{"hidden_size": 128, "norm": "layernorm", "init_std_qkv": 0.051, "doc_mask": true}
Each number is 500 + 40 x the weight over its row's rms, rounded and kept within 0 to 999. Layers, rows and columns count from 0. Numbers have three digits each. The size before them is the row's rms in percent of the matrix's.

# layer 3 attention key, 256x128, rms 0.0708, rows 151-176, columns 0-127
112:559496481525561371494524481489496588470502503513467430485544517500472490508506535489535487542530464567507557395530535470439515541494463525509484532513535515493447498481482494516479538456470521666492470490498498531466424474538478478513468582468514437469509487500497515498519529463571461490485478478468480471392552530484529453476530455516457529571491482487550477517486413496551518470503
090:560506503514535386438512513486451540528449529466507553546488532544505519532506497498473467488482488544478592461518531457456474535482499465531437526506546540487404508442536532491484555501496465658504499516495527506494423473576475440472468513480512468535504436508511552524471495538558470564491464545478478499396490554493514445526514454501511531551505469470519479520466400542466502500506
091:512506463511575446498487483462456550475506488513454416439552519528509556555521599543537502525496491506504560477543522412492497511579469493500500523497505495490457542501450529464488532468504488575482485515459488493482469474568506490536535485420524517412459508514493529500496570487511463425458528480434546557413515499510548460497524485620474492572490577484468516508484406537517465444538
091:464504570457534565504443499481453443459516457527511418505503438481512557522499512526507461509499536472461480587474506492530461518524546492443542507498479490495555545548501523510446492491524556367475553490562530505556513507479505515513565449471478590377484551525536492579535548532477496490525512537490524529503492506590461496496484541498560421457469504499485567465490587470507503533489
075:466506464562490557476514493519561374493496459443490545485523495463502445442522452409556500564468512493455450520557476565534476514511452520523511554462496490515452523560551478521511472493567522401524501553500465514473559515432534519465479528542478531557562508490448531548521429502494536534527468494474505480505478539537437555494472501414495484498500464571504431574529545425477501500528
107:449482528475425611512506535497509423491509520504527545510464491470521498512473472511472483453482536444502412606486467547550484475520525488487551441476469470522580519519499508488508462510535488345537526493495497452525588499458516526499528410557471554489516515510483472518491466522446489517535505510518499517606466446517434556514487537494513451450478523498459529508517596476436484502512
105:449486524488465620526476523485517377457527514467532493505491447476487525447524488546507538487484501468507465587484485515513480474531517490427534459490434470509607518535508472480493452526527508331497562496484508506504551510465486476487532428532478554449505515526502516517495491514443498534530476539564516509591491481523480534516508531471503456429510483471506536495468630498469480513500
103:555518482530519343450556480498505600513465513495436524511530530519511473523506539493515501510498470547533564407488522481430465500516505475537458518505533545494437470450496565525508581486485460637508466492481495478501461460587484464500466558476532441532505452525495493465503502488530484536454480498495493462428538498485543491488509466504461576584504511473501481511512387510508481469508
099:488501546481459579530488539476492390482520543476518512503479471519501484437488490556469503479497509477547400584461467529527490504559506503454487480509439482531610509498509496501514446496488511345524543504525500519495549521454502489477490432538523514531534501492520470510523456534417510539508460517542486473608491448531431565510517509468482507459497493445505543518482624510460498542483
099:538549567500536418480468519492453634463478530529517484457494501531480517538511471568574449461493485499534597470500509430513537530517566511501457471480539521493463537539518551478453540525481504584475487475498469510534403456513455544518512483472531484458496437542506538533424557502505421482472497514479496597383513523466565481527497485541528509519492503464480517484489429557477489488499
093:504521471515546420474504481519523605510476449479489483527506570469513498493519512469488502566516497535416584484528502528444540571412490491550530553420550508441382480477517515458515530506497491623494505494525493501505436488541512490488479594451509453492520515509495523522490504471565550507527482510456507544406484542493497443517504484491479490531492519544532452495513389511577493464506
109:568477449516563376464543481539517599495500511482455480518512532511521501538498509476506506506478486551470567404539515497469509493517472512501477521537534518502372487472484541527530525483484460677491468517490496495484460489555488475531455588481503449509510483486464543459521532477556475499484508516473491501418521495488497477493494463520447530571507521507529505516500373490546487457514
104:501488491506488596500560543479532393501526538458516516510474431489503478432495523564525554524504463465539445496413495520489500516531550505513471490523476510544587543542493526448478445531490520388466488504452516471498573536418474487533454438552475548572485501499485513446475479505434510522448474484556469455588494460451543516500502523457532530480526456501479508495488635510477498495525
082:485495504440549553470506474462507457546492526514457474536534495518461426484437576565550535525532472519597515469508523496472434464514576458463478448575529534522527533615480557509470490537498505443446512486464505464542518505466480437482522507426541536476474509507514479407482524548485457432495552607548568491508517480500537462483498552503463520485476509438452551495471538491525481503580
108:517572590506468594571481509481530422503510500540528463527503455474510509454490510553491531536457468475560464548411514516539469534486591516478437486524463510522541499523520518493511456501492519342464512450470509537555519526467482461498478417500502542464490537534492498496472544508445491546499467579567489483516513508448567477506470508441566503461491487496479508510460603505484506526574
085:508547464494493539476572524461566419533521518443481582484495499530473463423485513529478543571493454578532465472457470591443498522467542481541468488527440499511556487498513520483549463492511486444535548491417483491452536533446487443496443455552518494645501467533465464407521482470472484556460515518537467446578498508465498525491478520467495563447490479497490473495516579496522509495503
117:436515513468466613491475546473513422482485494467516558487460507489527547497472459528469484451484548453479453615476476517552483474536513489500561460462490456496544519565480496478497442569512491354520509494491490462524566485480504523479524418501474534485493505516483461518481476523407492487538517501537535518573464467526480559527447555498534446425490537515445566494527576515428492500511
067:570609482532479509529539537467482453521506551596496526541517496539480485454436570539466484542518504568541515562480535444508471457462522497526433471579493522592458530504540487411514441466466478476502498541494478475530475542458504479464462455451547478560498487461546467420468535478489471462458438514560485466497513483453525548491487450575582536496432500458467451477519509517532500462522
102:425507512465475564547505442489536444514517479557521483472473437486504501477544548503481527549527508483543452580480504530543462459539515482469548506491430483505607499488483470524508472490566489331497531504501477485494525570425491485549498430541477518460491561540493485535512501517406507510498490531531525532591500466543501516481513552490557433445490490482479525550486598543484510522532
084:569485466485568429508502505479432571467510509488460454471506499487484564564544510520484448462532495497495641411496483421525518470555530511481464518481508507520448529500462540465475554515498542567496499477464491547496497474587472481571546502505568526381467445498495554503485552495549498458481517520515520555429530523526501491520477516566507459555527499436480541492465416511531535482514
096:488497532498533583566452495499516415496511474499509417548544446492534556452517517531542516559487512497519468591450526525526489507508501460425518517473455458500559529548513453520494450476508550373472556480505503538540554534509561468491557436479484574366463544485492510566465550545480521514572485523505493489511524476517501496512472517532525480441502485502498507519471601493532470517562
093:497527541514386547584472545513476533474502497428529496477463489463487567530509446469458542465517515480488507527417505510631544523440508541405498528450531509492584473484497448541458504519499571550481482474521525542545588446513497521457478529525495508520523461467552500581497483545506520526550470428522480389524484485561506508491473492461532469483479458491518561456503512479503524511449
091:470462537491484619513512467502552412509474483579557483489490488453519443437464501494466505543483471537562354576511502554519477506501504542538486543508455434528542510519492411537507434468499459405480524508493503511471527545431543471494539464502493534496446564508486517485497489480476567533518539427469507531531490517419486497504509522484513498455529486558510433501499585488528533513546
093:490550480503452611468523533445501380468512460469534468465520463454488480490507485549497495540452486430521425567470524560605525497495516511496551478510409509544590512503535519496485462516492485357510514498552477495498588533459490472497525449498481557477514520548511460464514469507458533548482518469502505510573511463515506546491480526476548491482502489522489466515495621482536516533518
078:489488554505470554507484472507534452492502532537464555606490457469508491472515529551465547509488496554526457597477499515512472401513499525460453499499500497496527494541480427522431496495478507416458528473565558494513562519488511493470511399511522503476475466519479532411520480509438571539503525532576419534500504456496534450531473521443474524448518444450518464479512616451508502570547
101:508499470517550353510506527513505588537463505506472510491506546496517496533498496435499543499507491564492552470508534482487493531422445522550469505520563481482457483459494488529522506449461485710487482527492511525490425495551518469491482567442485447522485497467546492514506531501553530521490497465485455465435494480486516470493484466527432524579493493478544469521529399510522551494490
# layer 3 attention query, 256x128, rms 0.0666, rows 152-176, columns 0-127
084:491559420478496474455418500458490520511525555466419477485568507525484501514572479491462502569565486486482494449534374503466524492520520493477514483475464475506493545521469515450519540513575491480469499567448520500496549541557479423543470527432466531514548479496413524458460545480438406502506522511445548581508492444489521591521505476511489513498540519475470517477542440536516572554516
093:458499546507485531524461489496501487532453541549484486546526572499485514467509498482471401502518493377515544535530502520464477463475564446536530491586531497474519553496512539489574449533401530455498527499445492507538515513512445509516479498519493559492440525464486504490504531479493529448532540469421573515490536415499479544547484584547578485453541543421425555440476480513508464441520
084:557492489564431564478488530502485458521539460541553511510535426417469592472510455577491550454522513486485430546429518535505545504510442551471475502539553543527509519552501422537478503528563551445552492461494427510522516500505535492448551425480512507476484541526567434514457452515503571500567452550536474472537503493457578529509516472494493527506505493531533507488485571498498406483539
076:521554519460536478511525574538481531445535544488551517534467517600473521483473472489496574428535509516417440509525512500435474536511482514503452448452506519480495496467509476519550491545462433496488495476460506515467488499513546601423532454528529474499640519535586519467510483537560561527560510495560476428513529534463531441504489471512499500445502464522558462516491495494442531449421
081:443466506471512478415442508446524486518468488486535638424514518476526505501519483447552518512485469513491474472501521442549533480480428405440526550496491510488522501494532504465495520502536517505437493516447489487461517476431469486451510522472471493592515485544541461484429530462524431460490498441523483552494428440513450495449554524490511485437539472514507386459457552565428468521473
105:467461520494418540515504509492471462536495530510561530473529438476455562456516479441485608500498552458480454471457525526523513505499524480460448498526530486563503485537478529437483498510519533494542463512582452489556497474431528523480490458519529524526557382518539482562479489527503480499543540549461462403546520511588495457457524548442509505528466397518527510576475558450451467546489
102:433538446460508473495444480507478500475456513452432460467565556469503543561537493486485428494533548485483569458527412493471481503520516507457510495546473501449488535464445550440522515491557489501527486510453536451521492495526466479592471546468438554525527459505405563546494567459443490436467565488473572544487477490551487484525438507516520453511544535454452591512495444532547555498536
093:465445463521448509509467481466406488550476511542472531470514449490443537530551480443480550491542585411486447454484533482500565486492491495451460515542585539582483551507484496471516490481543480514603465462478443453578473459468451487580460504511520512521498438521472471589452462467528460511504554518469493421527491542559495463472565505470511496554519441533552517536477536499527496537509
100:488490476429536473511493485530529457519486549472466459492599515524520476554583547451496425553507500409477516471541469469502482491523505502481539528517518508488510579549528510440473528478516538466465514584464536580484529508523445392545462528456482559494476523502483548458438555422500455474510486476485516539525428456612465547534543487563537469494513533450501547478430486527520520486541
093:590546484517536489451578533510600529425515467492493486554505506558495438433469515545481555438497441590453482521488492507477448516543451537522495453501462466496473440530496455496487514498512452468408515534546531528426541514533577513436547458461462479480469528506521519438536523527485531547500507512506499534495502465421551513530423443540497510507516539528441478503576445434454542501493
111:418553470515574500456480509491492526450466546440420479525504562528526519602526511514523430513512542477519493506495403454452533502547502465535554464460479475484501517503434583436533498525502506501485557503463534473488520519573472490573487522498484574480486501464500487541485550483477462486501485504451561579491509440543467514498525552565522494498490515476422553477548445542501619434479
110:494572546497424519540536436532451469560528457492514501451503451486470495513514542443468482522472531409488512487543510511504500547399529522492468527515560511537486539451489498487497496494424524528608471465509479504635461433487441545509452455543519482513536472472531507562528501521531484463494505513525479391484521576555495464478481514496520510518480460483547513589415532476459447486483
089:499545503535371528550517466514496464539477445529540486492499507480511555521573509430438496549452570473415525500472462516494517510471509545502519593503535481525555541469522494510442496548422539515535491461564512457494461441492541467543473456568447544504488479473531569609495481519470485456452510523480530430492507498539499495520488530521524553535438502457422521571443513486487432536509
110:485524544500424527544545462545504469560541479464577482484500378486506479451516558430491535530536554500509488491511499520540528566479517544427505489514525524524503466537528454465469486413475527506577484493519519484598464438447478550441472468510502497511548502487510512554488472509537509509448473502463448412485499545533508447490485482453435513533473462513586544558386536473480473559503
095:494543505490429503537553470562462486562484489428530507469479466478502539478502502455506518476464510441421507474528534525477493525445505486490484536490533496500461442510510506461508470511509505538572455418516456494611499425507509559521424474502502501519542444453448499571498453492553510510449472480502508397482513519524529516471490506430498540553452513557550526627375474482475488545472
106:494431475470483475476482496467502459511451504484540627420554556475494471503510492442532505487513457448458473484514518413526477475478432430412537502493516464484523541547528532475470532470533543487419491536445514547443546504460486455483529488448420504583537529509513475485447519487481436483487511458485491525551403434536476514463539502558529430471505529498471389464469523510492466500505
073:413554529482484494531469428446444507573560524548499502535516509528482496484536548481517495488566555444516506461562469505451509499452529524597525558482533529474562462538466528534467515459502520493528438511415503472578512495501438511471467463481466569523525532488414509515469434493580478477452459475457470453451534550502474511561534570404511537513496558496555511471465515512555467542488
096:549475555481479520499569525504477468529494477488537499503470447488513527411444519509494524444492508476473527509474592537507494501481487515474468560547538512491481457534569498548541498451471486506536474405556528475573470523434548595452517479513525532497521441500554466584518442569504576535507498478530497422517503544493504486477420535449474551476509459569525497537419515424472421451525
087:444524505488495505467498508499460455501505557465411470495511488485520487534584483538556442494481513410513498502515477510517535441485523462518519505505466512488495539526461619451577456573540640466449473519474478529454547475554428448498463525474471533510472556525470491537472517414453468470524487473451533501524497498602509499508566557516549471510500492447493560460546508532549524447485
093:508536587525402564555536499473511468521532477517532491530477438484485492464493571475455664478527481557525451535489528593491532544508506533493479482548527516506518452522496472508494463479473521471584481490505465469583505426447499583433516421510529479477519531467504480546506499558550538527546510555466494429500562532467512449462478524451487520519499495539564483517475541462478471516513
095:485419454512505518512552511501518516460527496482461511445507444422491501520449460503567562571444503493570446431503532429557475534486504537479450422477464487553458465479512472487486557491554433497476488572506437469496511485544467450546522527472509463470475582541509434476505549450513463528480481520509440545500479521476529421484509484561468454553545457467554466488531558555584513539562
097:544524549532479502566467474526548482532506453537574496546399467573521466422481512500468531486497462555498539543505549537487476548520510495538451512483519527525507471503550438555524474495444499532549505489542540509507441463451562633456502467550521474502509476434506537473574419577498533527533474529531472438493550538432516472465458480451481523494485464518542439515455515437451478465453
087:499554562549464499550483448491552496526514486534581533479444428493510568513438523509535554483532496483532469539506539534532500486442474476501504558480543517524521500503520392554473495530497541524537439477476507533575440441503533597423495440557571474491531508467554518530544490472528542513525499521540456406491507576466522441501429483476511516492506436544579558493467539472454474509483
075:426544472486434511564503467514449479539459483536541493445508463529560481464502523514535570549479518544494520456501475558505601537582490472480493507474534504524474472483485564511428577514517562519531531511527477468535461475421571576550472502482413477514567429543484556560497454582497485469505550520461485457548567550529491416491514485446472513464458473477502515492551509481475542535488
099:514452496548552491454493490456542542448517522560476490498565478560463465489453519572502493508477475535537512461504477512502480508551542554514451426441451486477515481462447520445551512495490429525459543518432503461447508549499517441574490536538451516479408479505357502449524541468470472549515497497419531590467528496430503478513493510528494475474585540501462464479504436501533569518513